config = dict(
    n_kv_head=1,
    head_dim=64,
    d_mlp=640,
    vocab_size=1717,
    norm='layernorm',
    norm_eps=1e-05,
    positions='rope',
    rope_fraction=0.25,
    lr=0.00429,
    decay_fraction=0.704,
    seq_len=512,
    z_loss=0.0001,
    train_tokens=134000000,
)
Each number is 50 + 12 x the weight over its row's rms, rounded and kept within 0 to 99. Layers, rows and columns count from 0. The size before them is the row's rms in percent of the matrix's.

# layer 4 MLP up, 640x160, rms 0.144, rows 453-496, columns 80-159
101:65 41 33 40 58 47 51 46 68 43 58 38 55 42 30 40 75 60 63 39 68 61 61 37 12 63 48 43 29 44 47 60 50 39 44 55 56 62 47 57 25 51 45 43 49 37 43 48 42 80 72 49 48 60 74 61 27 35 41 68 34 66 47 50 64 50 52 70 37 61 34 60 48 55 67 82 66 64 51 62
100:44 53 43 55 53 60 31 61 53 31 45 61 55 48 56 44 46 56 42 57 44 61 30 76 50 39 49 58 56 40 63 73 58 61 46 35 46 57 31 68 58 40 32 75 40 49 51 68 49 50 65 45 43 57 43 47 65 52 58 48 49 48 60 72 42 69 58 48 55 28 58 57 51 68 54 39 52 23 53 64
098:44 73 48 62 39 25 40 68 38 50 43 65 28 34 35 28 47 36 57 61 65 65 41 63 37 76 58 69 48 55 69 50 49 48 38 36 39 48 51 57 49 59 43 56 37 45 41 54 55 65 61 54 43 54 72 53 40 25 51 45 49 50 51 46 26 28 39 59 71 53 65 50 50 52 49 60 72 41 60 66
093:58 68 45 52 69 53 28 20 45 50 43 35 43 57 32 59 52 69 63 65 44 41 40 49 48 29 66 56 55 59 53 49 60 23 30 50 36 57 59 53 49 38 50 67 51 47 36 66 38 53 53 46 51 39 47 60 44 50 39 49 49 29 45 42 49 56 49 28 54 64 41 55 50 59 70 75 73 45 18 53
096:55 57 50 37 68 36 60 49 50 44 50 50 54 31 56 53 51 45 63 48 50 55 63 52 54 60 71 44 74 36 50 45 59 24 53 63 53 57 52 23 56 58 50 45 47 56 50 29 42 39 52 47 50 65 26 48 20 48 46 64 49 64 58 53 55 49 18 40 41 65 51 44 44 35 48 52 61 69 64 36
104:41 65 52 55 45 50 40 53 50 40 61 59 76 80 39 31 56 60 38 71 28 51 39 38 48 55 79 52 44 45 39 46 44 39 39 40 52 48 45 60 40 41 29 59 52 50 57 19 30 46 69 50 39 47 53 77 41 74 48 50 32 58 50 48 63 43 60 63 54 48 39 45 41 50 43 62 48 35 56 60
110:64 58 42 49 56 58 55 38 46 73 39 55 64 47 39 65 48 66 53 48 58 68 41 37 47 39 62 47 40 52 59 60 76 60 42 56 62 52 54 44 65 40 42 48 45 66 63 56 45 49 58 60 45 36 36 45 45 57 55 40 47 48 63 47 33 36 51 42 49 45 71 45 65 61 34 56 46 70 51 45
111:54 64 54 55 54 54 51 45 67 70 42 31 24 43 36 30 36 70 45 50 41 35 50 52 63 57 56 45 42 43 46 34 63 60 27 39 47 50 41 34 53 47 35 46 56 40 46 48 49 57 43 43 30 38 47 69 60 52 75 42 61 72 37 73 55 51 36 49 62 61 46 32 59 25 39 45 62 58 51 53
092:38 69 62 50 38 63 35 54 44 44 31 56 50 49 49 44 56 44 59 44 48 53 32 18 50 42 40 50 69 53 42 68 35 41 33 66 47 57 35 57 31 74 74 51 26 59 64 49 62 79 56 44 50 58 24 45 58 47 55 36 59 45 38 50 42 55 43 84 45 58 52 55 34 57 63 56 42 34 41 33
092:81 55 36 35 68 58 60 42 55 48 44 46 50 39 47 31 37 70 57 54 32 57 51 66 65 55 62 47 53 52 46 42 57 33 58 35 29 23 50 66 37 58 45 39 43 44 34 39 47 49 47 40 52 61 57 41 61 42 46 60 43 59 49 36 44 58 42 41 48 43 51 39 53 52 42 43 46 45 50 57
096:46 69 34 16 59 83 53 47 36 45 43 57 57 62 76 48 36 40 46 50 63 34 50 68 65 65 54 58 27 34 60 32 41 49 35 74 56 46 76 54 51 81 81 50 45 54 65 31 46 37 68 35 53 52 23 40 53 39 51 42 48 58 40 62 73 41 46 50 42 46 58 52 63 44 39 48 48 55 48 36
097:39 34 46 31 23 48 73 50 38 53 59 45 36 47 69 59 66 53 64 49 52 37 45 58 55 49 63 37 74 47 41 37 52 45 44 51 44 43 39 40 33 64 52 29 50 39 67 45 54 35 52 44 80 68 61 77 44 52 42 43 49 38 44 17 50 36 64 48 51 48 52 60 41 51 78 33 63 38 32 71
106:74 59 44 51 58 51 44 14 37 53 43 59 59 47 52 37 47 59 53 40 30 46 59 44 41 53 47 35 52 58 46 63 52 41 57 22 56 26 25 48 34 50 49 45 57 52 55 41 45 56 57 45 56 33 70 47 63 51 40 47 43 52 77 52 36 59 45 49 38 47 51 64 36 51 70 54 30 62 72 67
106:64 74 70 50 57 58 46 38 42 67 50 65 42 51 39 41 47 39 68 59 52 55 51 46 38 38 82 37 54 28 46 42 60 27 30 39 62 62 55 52 67 42 42 48 49 72 59 33 24 65 37 74 25 52 48 53 55 39 46 49 40 61 54 37 21 45 51 48 69 68 41 48 63 37 57 35 47 39 59 57
090:45 42 56 33 58 64 51 72 61 58 55 53 42 63 33 67 43 71 77 53 47 35 70 38 57 62 50 50 46 36 38 45 63 60 53 57 57 51 51 56 42 32 66 71 57 40 55 64 60 51 69 54 58 63 36 41 48 58 59 40 37 39 54 43 48 63 56 53 50 32 43 54 43 58 54 25 53 53 49 44
097:54 38 13 58 58 46 50 55 54 46 34 56 55 39 53 48 37 37 51 70 37 55 53 52 43 60 62 54 66 45 38 49 47 47 39 51 46 43 64 28 91 60 52 63 37 46 66 56 68 70 50 58 52 53 61 61 31 27 70 52 40 45 61 68 68 25 59 56 68 37 51 67 41 70 31 47 56 73 47 39
096:52 54 54 23 37 78 68 64 46 56 62 59 70 62 29 52 51 56 36 57 64 47 46 45 52 47 67 38 32 64 52 74 58 53 53 55 22 69 26 52 37 44 39 18 70 45 54 55 49 40 53 38 42 57 28 43 48 60 20 67 50 59 26 57 38 53 44 63 58 47 53 46 52 55 39 51 54 42 59 46
106:57 44 35 44 63 82 41 49 46 52 67 54 46 53 45 62 26 55 52 51 52 35 52 48 38 50 66 51 56 47 49 49 42 68 69 50 49 75 50 44 58 51 34 47 21 39 44 60 65 39 36 58 54 48 56 56 53 45 71 46 21 66 45 48 39 46 29 60 21 29 35 56 48 63 10 46 58 33 60 45
111:35 43 53 45 28 54 40 42 45 31 79 62 37 23 53 39 65 38 50 58 57 39 53 63 46 40 55 63 41 65 37 62 50 58 77 50 54 30 51 38 55 46 47 40 57 31 57 47 55 61 33 45 51 65 41 53 60 45 65 50 43 58 64 60 45 54 55 41 47 55 57 51 40 27 54 66 62 57 41 56
102:65 46 47 43 45 43 35 39 38 51 60 70 49 35 44 64 47 48 92 37 47 46 47 43 71 52 50 39 45 49 55 51 63 53 47 63 58 41 45 54 62 41 63 59 55 37 53 59 45 53 50 61 56 52 70 69 35 40 55 50 66 63 28 52 48 44 43 46 57 44 37 65 49 61 39 69 51 26 32 46
088:19 66 45 34 70 26 55 48 53 44 50 39 34 48 62 47 36 48 42 31 66 30 60 48 38 61 39 48 62 33 47 52 41 60 56 53 67 67 69 64 41 38 46 51 32 40 48 54 53 56 62 47 56 49 71 52 52 48 61 54 43 58 63 60 50 54 51 55 46 47 42 62 39 45 32 48 56 47 36 57
091:53 40 46 28 49 40 71 34 44 55 29 47 72 37 59 34 37 53 53 56 55 49 72 45 56 49 67 55 45 49 75 61 50 62 56 53 59 51 30 47 49 52 60 21 53 40 51 58 48 50 38 61 55 56 61 52 60 58 37 77 73 66 41 33 37 59 47 54 52 33 43 12 67 56 35 35 28 53 56 49
102:49 59 59 42 62 47 51 45 44 23 57 51 42 60 67 40 41 20 61 51 42 45 54 38 43 65 53 41 45 45 50 41 39 48 68 55 36 53 56 47 49 53 58 33 50 59 24 70 56 33 53 50 45 27 52 32 67 71 63 45 63 56 50 56 41 53 47 55 40 60 62 35 63 58 66 59 63 31 31 57
104:25 64 26 51 58 72 65 63 38 49 54 54 38 70 66 35 41 45 29 44 31 51 49 53 46 52 63 58 53 25 37 48 59 54 60 42 39 53 57 51 30 44 49 37 43 66 57 47 69 45 50 35 34 51 35 51 75 42 55 30 62 53 71 54 72 60 39 58 60 58 27 69 56 36 57 30 53 57 55 44
111:51 50 73 56 42 48 63 67 42 64 55 51 59 29 43 39 39 60 51 24 51 48 16 26 46 48 52 39 57 67 30 57 35 55 55 64 53 47 62 51 37 40 51 72 38 53 43 53 51 49 60 13 40 24 57 49 56 53 46 65 54 44 38 57 52 66 50 50 49 64 58 60 40 67 54 41 55 82 64 31
088:36 67 58 38 43 65 51 31 72 49 41 49 47 59 55 61 46 37 53 58 40 52 36 55 65 33 37 48 72 61 60 56 37 44 65 59 59 61 83 60 48 31 29 47 57 55 46 32 46 68 44 43 64 48 51 29 38 46 58 57 25 67 70 47 42 58 59 41 61 36 33 50 45 60 48 43 60 61 54 69
091:46 59 65 38 56 44 39 55 43 46 42 82 35 72 57 42 30 45 54 44 61 55 36 32 40 26 55 46 65 61 52 50 45 49 44 46 40 60 59 66 52 35 41 35 47 54 61 55 63 74 47 53 42 45 49 52 59 44 44 50 58 68 55 39 35 31 47 49 47 49 70 34 41 55 63 46 70 64 30 42
094:63 48 45 31 45 26 32 33 37 48 54 51 54 29 46 65 51 61 79 53 58 42 62 40 51 39 30 39 36 37 51 51 44 47 26 38 62 55 39 52 67 45 69 51 39 53 32 66 60 45 46 39 28 57 51 50 75 49 67 66 59 38 56 37 59 42 57 72 37 47 44 38 43 47 53 48 41 57 37 52
100:28 35 34 43 58 40 77 71 51 65 61 50 31 71 47 53 53 54 63 56 43 50 39 45 32 49 44 46 67 35 61 64 50 52 40 56 25 41 46 34 53 60 48 55 19 60 42 45 53 57 52 55 39 52 45 40 53 43 51 53 60 55 58 40 08 34 51 64 52 46 36 37 52 46 49 56 49 40 59 31
095:51 65 39 37 49 41 65 70 35 71 72 48 44 52 53 62 70 24 48 43 53 56 41 63 46 52 57 32 41 53 39 47 49 39 44 45 57 62 57 57 55 30 46 51 51 40 17 47 45 54 42 52 52 44 40 49 38 49 40 48 46 68 36 44 61 51 62 52 67 48 43 54 68 53 60 45 48 59 53 66
099:72 48 47 54 35 40 57 40 43 48 51 36 44 27 54 26 65 53 43 57 54 52 57 59 52 40 49 58 31 55 42 37 51 40 51 50 28 48 50 32 45 50 52 75 52 62 46 57 40 62 54 68 49 64 21 41 59 31 53 45 52 70 31 42 45 60 46 61 58 51 42 49 52 58 49 48 46 42 49 39
092:51 65 55 52 55 40 59 48 44 51 42 53 45 47 56 40 50 50 52 56 34 56 34 64 45 31 51 39 33 46 45 45 67 64 40 23 53 57 25 57 40 46 56 35 71 38 55 52 33 49 54 73 34 37 44 52 81 57 68 47 58 39 53 54 61 63 50 72 36 60 52 62 61 41 53 50 47 57 67 68
113:69 47 56 55 55 58 44 52 40 44 48 51 51 52 56 59 44 52 46 52 79 43 36 52 51 53 69 63 40 75 34 62 29 48 41 44 37 30 51 43 54 22 56 59 70 66 53 78 23 45 42 57 21 28 55 40 65 52 40 56 50 32 31 39 51 52 20 55 47 64 63 51 54 25 58 60 30 55 43 35
092:49 36 44 37 45 53 37 73 48 44 54 58 41 69 57 45 50 51 38 45 47 52 78 53 42 49 24 50 37 43 76 45 35 25 27 48 36 64 42 42 53 47 64 38 53 45 26 38 49 58 72 59 58 49 47 36 52 51 20 55 52 59 52 48 65 34 24 63 54 65 38 48 49 56 57 48 48 48 66 48
099:44 53 55 46 34 46 32 60 47 53 62 74 57 35 47 44 43 33 75 64 52 64 70 45 65 42 60 57 16 49 42 29 38 47 50 59 60 51 55 54 48 65 67 47 61 49 54 60 55 57 35 33 51 64 33 50 53 52 80 50 60 53 68 46 42 56 23 59 43 63 75 48 36 47 61 56 52 49 75 43
099:64 43 48 56 75 39 55 78 32 47 57 53 43 51 55 55 54 59 46 53 60 36 78 40 45 55 61 39 40 52 43 49 58 42 54 71 52 55 52 51 52 47 48 61 45 82 65 70 41 41 46 39 44 18 54 45 49 59 49 57 78 41 53 36 50 30 66 35 76 53 67 51 26 44 49 45 57 72 35 37
099:59 38 63 43 51 63 56 63 44 57 39 75 42 49 57 57 69 45 29 55 40 46 42 24 42 47 27 40 44 48 63 32 50 58 26 25 27 57 65 38 55 47 50 35 52 54 54 69 44 19 64 65 32 55 40 52 31 72 63 39 65 71 67 57 46 55 35 49 42 45 45 62 51 44 47 52 38 57 29 48
107:65 64 34 45 61 45 50 58 36 40 40 52 47 48 41 40 56 32 55 70 66 41 73 45 60 39 50 26 45 52 45 58 57 41 58 59 70 56 42 40 60 41 37 47 52 45 57 45 64 55 42 57 35 50 57 40 53 54 38 59 17 40 29 55 52 33 32 47 60 56 54 38 55 37 56 45 59 60 57 39
105:39 71 39 55 42 52 39 54 41 61 62 58 51 48 32 41 26 50 30 63 52 22 66 45 40 41 45 48 49 60 32 60 38 39 59 53 41 23 45 67 52 35 49 50 49 68 64 47 46 46 70 29 51 57 66 34 45 41 51 59 42 47 78 49 60 72 66 42 20 29 55 52 33 61 44 68 56 64 61 60
100:49 57 55 32 57 33 49 35 47 37 41 56 93 42 48 54 46 52 78 65 53 48 58 48 48 69 55 56 48 57 70 34 53 41 51 24 36 43 51 49 49 51 33 51 42 50 75 65 42 51 74 43 32 72 53 44 36 25 43 42 54 40 63 52 62 68 64 44 56 59 25 66 49 32 48 56 54 34 71 48
101:55 58 91 65 49 63 45 43 52 68 54 69 53 55 39 45 40 57 54 41 24 52 47 63 57 35 34 48 43 62 54 50 72 55 72 34 52 50 41 47 53 48 43 44 38 45 45 49 74 57 22 33 59 61 47 45 50 31 62 29 25 35 60 37 44 51 43 35 37 36 52 22 43 62 55 35 58 72 40 32
102:44 75 32 28 33 38 39 69 45 50 48 44 68 45 60 47 39 63 55 51 40 43 44 50 67 52 40 47 50 32 63 57 44 35 37 63 49 50 30 66 44 56 60 46 42 52 66 48 64 64 68 29 52 39 44 67 43 59 51 44 44 47 54 63 58 43 42 37 38 12 49 70 79 59 48 48 47 66 47 34
100:52 49 46 47 65 67 71 33 53 49 51 36 45 45 35 52 77 59 64 56 36 40 69 40 64 34 25 60 41 21 56 43 44 45 45 32 67 68 63 69 62 46 47 32 43 55 50 51 43 25 31 38 59 19 59 66 46 64 44 40 60 30 38 38 50 56 55 40 50 67 49 33 54 65 50 36 43 55 58 38
101:69 50 58 36 50 30 42 46 40 59 45 53 72 53 37 48 36 60 27 67 42 34 43 35 55 58 53 39 54 52 30 63 49 60 52 39 52 52 49 61 67 67 34 54 50 50 35 34 29 51 37 28 31 36 51 43 56 74 62 75 67 55 57 47 49 70 53 63 31 48 62 56 57 51 59 23 51 56 30 51
# layer 4 MLP down (transposed), 640x160, rms 0.142, rows 453-496, columns 80-159
103:50 84 45 61 52 48 31 59 43 42 65 73 28 54 43 69 36 55 54 50 42 52 49 37 61 61 67 39 58 67 52 47 48 65 75 70 31 58 57 44 36 49 52 71 35 45 34 53 53 36 54 67 63 56 32 37 48 23 38 50 57 48 55 82 57 46 46 35 46 42 57 49 40 38 41 47 34 62 66 65
108:56 58 66 62 29 55 58 56 53 54 46 52 55 52 50 34 41 69 69 67 37 38 60 37 28 46 54 73 27 56 84 39 58 57 44 64 63 58 43 36 55 39 50 43 45 59 55 24 62 63 48 45 61 60 58 59 59 39 36 58 34 53 64 40 45 29 62 49 59 68 45 86 60 37 76 43 62 47 51 26
099:58 58 26 80 43 49 41 53 44 65 66 52 39 47 55 57 57 70 47 57 42 50 12 50 50 52 45 60 43 47 42 52 20 63 32 46 36 69 49 40 61 53 58 59 45 56 78 43 37 31 45 86 43 65 54 31 60 50 63 51 63 56 47 43 28 50 51 56 28 43 47 49 53 52 51 55 35 51 48 49
097:55 70 54 43 46 65 61 56 41 39 56 56 40 37 46 53 59 39 47 46 65 64 36 45 44 72 59 52 68 60 59 58 25 56 60 53 67 49 58 41 74 62 68 61 70 43 51 35 37 65 48 61 60 38 39 43 29 55 39 45 46 54 22 24 61 54 61 34 53 52 49 41 33 38 42 46 53 52 58 54
088:36 73 48 42 44 36 44 57 25 59 43 64 62 42 24 47 34 45 37 61 67 31 53 60 39 61 45 53 44 37 54 60 54 62 59 48 43 25 52 52 57 40 55 76 37 49 67 68 46 56 46 56 37 50 60 47 64 54 51 67 62 39 58 20 51 39 63 38 51 30 52 40 49 58 60 45 43 55 58 68
102:39 57 64 60 46 40 43 47 30 56 70 32 39 50 50 49 38 48 70 64 32 34 47 44 53 28 54 78 42 72 39 58 59 58 40 57 49 37 64 56 32 66 43 46 34 39 53 34 43 69 62 47 46 38 55 38 56 18 55 61 74 48 43 35 63 45 57 32 38 32 67 59 58 56 65 49 62 35 33 41
113:47 61 67 57 53 36 40 62 57 43 65 58 38 62 40 27 60 35 61 56 55 41 63 46 49 37 45 47 66 49 58 29 51 38 69 60 36 42 51 23 45 30 63 31 47 60 43 56 27 62 62 35 44 43 60 70 54 50 59 61 56 68 39 60 49 32 51 38 40 64 78 57 41 37 46 59 57 40 65 34
108:17 55 23 37 33 55 41 39 47 45 53 48 40 42 60 48 58 38 45 48 41 45 47 64 61 32 51 49 56 44 40 60 62 71 38 53 57 22 53 65 64 56 54 39 29 50 38 37 63 47 46 43 38 62 80 47 68 38 50 41 66 54 41 52 57 58 71 50 70 63 42 47 29 48 61 74 61 49 37 59
097:70 47 31 38 52 66 61 62 31 45 50 38 54 41 39 53 68 43 52 49 54 40 51 47 54 35 63 53 56 35 56 49 79 61 51 33 53 43 70 48 47 43 35 52 56 47 43 48 50 42 38 67 55 48 72 63 46 47 61 56 45 48 54 51 63 64 90 41 56 47 79 44 36 66 48 70 42 49 76 58
090:43 32 31 36 41 57 38 46 43 57 48 36 46 62 56 45 45 37 38 39 61 38 54 47 42 45 56 50 35 22 50 62 47 69 20 54 60 60 57 47 39 38 44 52 63 67 51 49 55 46 48 51 48 39 51 54 37 57 41 48 63 38 41 66 40 35 45 65 59 37 48 54 47 60 54 57 24 45 56 35
087:67 46 60 50 59 36 57 68 68 53 85 67 42 47 50 58 50 52 59 44 45 60 64 60 37 68 44 49 59 54 55 63 69 61 56 50 34 47 35 36 54 47 55 63 44 49 44 54 66 59 46 60 54 64 60 71 51 51 56 52 55 51 64 42 50 50 56 37 42 58 60 65 43 79 54 50 66 67 60 58
100:30 56 51 58 24 27 56 59 55 31 50 69 50 63 40 54 55 52 29 61 60 64 49 54 40 39 52 50 47 35 64 60 56 59 68 59 48 56 25 57 61 43 24 67 47 35 31 60 60 59 49 54 60 68 64 32 41 47 53 73 42 58 49 60 58 83 51 29 40 30 52 72 68 32 38 66 44 33 56 54
109:54 48 45 57 46 45 54 78 48 40 53 46 64 52 49 33 40 48 51 54 34 63 74 54 44 47 48 60 63 77 60 54 42 41 59 53 43 52 29 60 54 54 50 60 58 55 56 68 43 50 50 54 51 52 52 60 54 74 57 51 62 25 53 55 30 68 50 60 55 50 58 40 41 39 62 65 23 53 69 46
108:37 37 48 32 57 40 36 41 36 61 65 27 34 41 42 41 62 59 38 37 47 60 44 32 63 56 65 63 43 30 55 52 61 57 45 56 49 50 46 11 57 51 79 49 53 61 64 40 58 44 47 57 59 64 43 19 63 57 57 61 54 39 47 44 49 57 43 73 41 35 52 57 59 50 45 84 44 58 37 63
094:63 33 51 46 52 46 61 63 63 52 43 32 38 50 64 40 70 47 43 55 59 41 67 70 38 37 38 44 38 30 40 36 62 50 34 42 50 68 60 45 50 59 46 59 62 49 41 34 45 33 34 34 52 69 55 35 45 45 34 61 41 61 45 56 71 71 47 62 50 71 53 52 56 43 47 43 55 63 48 59
108:72 28 32 52 46 53 48 29 49 62 37 43 43 25 56 66 52 64 39 55 41 53 64 56 66 46 60 49 44 57 43 25 71 25 52 59 54 65 56 43 55 59 46 46 46 40 31 53 30 54 40 65 34 39 38 48 54 61 61 47 56 58 52 63 60 56 46 54 63 29 47 61 53 61 55 65 47 56 26 49
091:59 57 34 55 70 52 38 56 65 30 58 20 39 45 54 37 57 53 47 42 66 18 34 47 33 57 53 60 47 40 47 38 48 49 82 63 65 35 58 55 27 49 54 63 52 57 27 69 59 51 56 37 42 36 51 43 63 34 58 51 55 50 71 39 60 52 53 45 65 30 55 83 56 72 63 46 46 50 63 50
097:34 32 48 50 40 46 62 38 48 53 42 48 53 55 50 39 59 53 32 75 60 89 46 48 61 53 44 51 60 47 54 29 41 53 35 63 27 63 58 47 36 41 52 62 64 51 40 72 54 51 54 56 40 56 56 55 57 72 59 53 57 55 51 53 60 58 57 54 64 59 68 47 51 59 52 56 47 64 44 68
097:46 56 36 63 43 64 45 66 54 29 47 51 59 32 62 52 44 41 47 44 40 53 43 56 58 71 47 52 46 33 52 47 41 42 40 62 36 56 53 63 53 44 30 59 69 48 64 33 46 41 36 56 58 65 55 37 29 47 47 63 47 48 66 32 38 42 42 61 42 46 36 30 74 64 61 66 54 24 69 67
105:38 34 56 48 62 52 50 60 55 40 60 50 69 58 45 47 66 28 54 42 66 63 58 52 38 41 51 35 46 35 41 59 40 61 52 83 70 39 58 53 50 42 34 49 38 51 59 34 54 51 68 51 54 73 64 42 44 36 65 44 58 51 28 53 47 71 31 29 58 36 47 56 50 80 53 64 52 47 52 31
087:62 39 50 56 40 75 33 66 48 66 49 29 61 72 52 37 72 57 64 52 59 73 37 52 55 67 44 43 56 39 22 65 56 52 35 41 52 15 53 40 55 54 62 45 40 47 50 49 45 45 42 58 47 58 26 46 44 56 46 38 54 53 36 46 52 47 58 34 57 25 46 47 28 61 58 39 47 65 59 41
090:46 56 26 54 58 63 49 49 51 65 44 45 39 59 88 29 48 49 42 35 44 51 46 33 51 80 52 56 50 46 58 37 41 42 49 47 68 38 56 61 51 66 39 43 56 48 54 40 52 49 52 47 63 55 62 34 61 49 73 58 37 30 43 65 69 67 62 31 42 53 61 67 53 55 51 51 83 58 67 56
104:48 36 58 59 34 25 62 42 52 58 49 61 38 34 36 43 44 68 48 41 56 43 46 30 70 46 59 31 59 44 49 41 53 56 57 62 54 40 58 38 62 70 55 50 49 47 48 52 58 46 55 58 53 36 68 68 75 65 27 35 49 70 39 60 51 33 60 56 43 74 63 54 57 58 36 21 37 45 69 46
104:51 61 38 42 58 43 56 72 38 42 76 36 36 49 46 38 70 48 65 65 50 50 31 62 34 49 42 36 54 63 45 47 49 45 59 79 33 38 56 19 51 57 41 33 54 51 39 25 45 51 59 50 57 39 63 59 65 37 54 48 55 54 48 43 60 44 56 74 47 49 54 78 45 49 64 67 43 62 46 37
100:28 45 39 22 70 62 41 42 48 43 62 57 47 38 42 66 52 28 47 74 61 69 63 47 47 48 46 51 33 41 45 49 61 55 33 33 67 61 30 61 63 41 55 31 55 47 49 28 45 38 48 53 62 68 27 41 59 33 77 26 31 61 46 39 60 51 60 48 47 49 49 57 63 44 18 49 40 46 42 75
090:50 65 47 47 49 30 45 64 50 49 57 43 48 53 47 74 45 50 46 53 42 44 56 63 48 33 71 63 44 28 77 68 37 51 46 45 27 36 56 28 46 38 43 72 56 41 27 27 35 52 49 60 46 51 74 73 69 62 50 39 60 47 45 53 49 52 37 38 56 55 77 42 37 54 49 49 22 66 50 35
097:50 51 38 45 23 35 58 58 53 57 35 49 54 55 48 76 63 39 48 34 37 59 77 45 32 56 46 55 33 50 53 43 32 46 49 31 62 35 25 49 36 52 45 57 43 51 51 57 49 51 44 48 45 51 60 64 47 41 37 28 43 54 46 47 49 38 21 40 39 51 56 52 55 34 51 45 40 33 47 52
089:47 46 63 37 82 55 63 43 69 50 38 50 55 58 37 40 50 40 55 53 66 35 48 29 33 57 29 61 48 52 56 28 65 73 55 41 53 42 65 30 41 52 42 57 41 38 61 59 51 47 55 48 39 31 49 56 59 64 32 35 75 44 65 52 53 60 84 48 49 50 60 80 57 55 54 60 54 55 37 63
105:60 40 56 66 49 54 31 52 49 33 45 49 50 60 50 48 55 51 51 38 60 57 48 40 52 49 39 50 65 60 35 50 44 45 46 51 78 34 23 43 66 61 42 54 55 49 27 47 62 53 67 30 58 59 40 44 44 67 44 54 46 52 57 49 49 47 51 39 50 38 55 76 27 41 67 16 44 59 52 47
099:55 42 26 49 58 53 43 54 50 36 60 66 56 51 55 08 53 47 47 57 56 61 50 42 44 39 61 38 39 43 40 58 32 54 52 34 40 54 58 44 65 28 46 45 66 50 50 60 54 79 57 55 39 63 52 69 41 56 57 54 47 59 65 69 57 47 43 50 62 64 51 53 48 49 48 41 26 54 38 50
100:42 57 55 26 74 60 62 50 56 23 54 48 44 58 58 59 50 47 55 60 46 32 55 23 54 54 29 43 47 50 19 76 53 48 61 66 63 61 57 52 52 69 44 22 55 57 53 53 46 58 48 43 31 64 35 47 44 42 57 55 68 51 50 27 37 46 53 63 50 30 31 56 66 53 40 50 70 59 53 50
090:37 31 42 56 42 38 63 55 59 45 44 20 57 51 48 49 55 50 72 68 80 33 54 38 28 56 42 42 59 56 47 45 63 60 45 48 45 25 35 44 56 58 56 76 45 45 47 43 52 70 55 51 41 63 42 56 44 61 56 46 25 48 51 40 44 34 55 52 51 33 28 49 50 44 56 66 47 41 62 43
104:42 55 79 52 48 52 46 44 53 53 63 46 48 52 49 61 35 50 57 47 28 68 43 42 63 35 54 61 59 61 61 40 66 62 43 52 37 68 43 58 46 32 78 45 40 58 43 48 55 64 47 53 40 62 53 56 64 59 63 44 50 54 30 48 69 66 53 40 57 41 37 56 47 51 36 40 70 47 46 68
101:54 44 71 47 54 16 53 53 55 56 49 51 46 50 45 55 59 50 39 41 54 57 46 40 60 37 54 41 48 59 58 55 75 53 38 67 60 36 47 41 56 32 67 33 50 61 32 65 54 30 68 70 73 59 34 51 34 53 59 46 62 51 42 46 67 36 33 46 69 44 25 35 63 54 40 62 49 62 49 39
098:49 50 51 42 48 51 87 54 51 53 44 51 42 42 69 46 59 50 39 22 63 57 36 63 66 61 42 44 77 54 59 42 27 45 53 53 62 59 46 33 58 52 41 56 39 30 54 42 61 37 42 61 56 55 45 36 74 56 50 57 40 51 55 38 36 42 44 37 36 45 60 50 45 27 42 30 56 51 62 61
105:65 53 66 64 50 51 69 37 46 49 40 37 60 48 57 69 46 58 45 43 73 61 49 28 52 38 58 47 50 42 51 54 47 76 47 58 51 54 58 53 52 40 67 51 48 69 60 40 49 53 60 62 49 64 40 65 50 53 56 70 58 50 55 26 40 34 29 44 44 56 67 55 72 60 47 57 73 59 44 71
096:56 44 74 67 55 51 49 40 59 68 26 34 43 37 50 43 59 56 38 45 44 50 62 50 60 72 20 52 53 63 53 22 62 43 48 55 40 33 59 70 29 48 55 59 65 62 61 31 38 43 57 67 33 78 68 62 46 62 57 54 68 46 54 64 30 45 53 56 52 49 41 44 53 76 47 56 49 48 40 54
112:62 37 49 44 48 48 46 47 56 41 33 31 65 44 68 48 49 49 28 44 37 63 31 27 57 43 55 48 72 52 55 76 46 21 56 52 41 71 17 43 57 60 59 45 60 46 41 39 56 62 55 73 54 55 30 55 56 68 68 38 52 48 57 68 58 54 40 45 62 41 52 55 48 47 52 66 64 56 55 30
103:58 35 55 64 51 48 49 47 52 56 53 44 44 51 62 60 55 50 68 62 32 61 46 43 57 47 42 53 54 62 18 49 64 48 62 60 58 46 39 68 57 60 39 30 42 63 46 33 67 25 49 57 52 67 39 54 37 50 60 60 58 63 52 23 62 54 53 36 31 42 54 49 49 68 68 64 50 69 48 85
103:65 60 42 66 48 36 65 37 30 48 40 32 31 63 51 45 60 66 39 60 39 62 41 42 47 49 37 61 68 36 35 50 46 60 65 54 56 60 49 39 67 46 38 40 56 61 32 51 61 55 54 62 50 44 44 67 73 42 54 38 51 53 38 35 64 51 39 49 45 56 39 71 42 57 50 46 58 52 56 33
098:55 47 64 37 31 71 52 60 64 38 40 54 46 65 48 47 46 71 49 54 59 45 32 64 36 59 64 57 71 42 58 48 34 63 53 33 52 59 40 55 39 56 53 35 63 40 38 50 56 58 67 80 58 57 41 56 60 46 56 46 64 44 58 65 80 63 38 49 50 66 48 48 51 51 40 51 53 62 44 52
097:50 34 79 39 63 50 57 68 70 48 37 47 56 67 40 48 62 44 51 39 64 43 61 48 46 51 47 47 34 54 57 69 68 36 54 39 39 52 43 59 49 51 44 65 56 56 38 28 47 53 36 64 50 43 67 50 53 63 23 57 40 45 65 74 55 51 48 52 68 67 51 38 65 74 69 72 64 63 54 37
102:53 19 38 64 41 46 53 38 68 55 68 39 45 67 45 53 47 55 64 36 63 44 36 53 47 63 66 62 53 52 57 59 35 43 55 55 41 38 50 42 54 73 49 49 89 43 41 46 57 50 51 66 37 40 24 42 43 44 48 62 51 51 49 69 42 35 53 30 42 42 36 39 34 60 48 59 47 34 50 63
103:50 55 83 59 31 33 18 48 42 36 54 70 32 61 56 38 43 42 53 53 74 73 46 49 61 62 45 52 38 40 55 35 36 57 54 60 58 56 68 65 49 60 46 43 53 58 45 60 56 41 60 60 59 66 66 34 52 25 53 44 58 46 48 55 40 47 37 44 51 53 49 37 48 35 54 38 40 63 61 33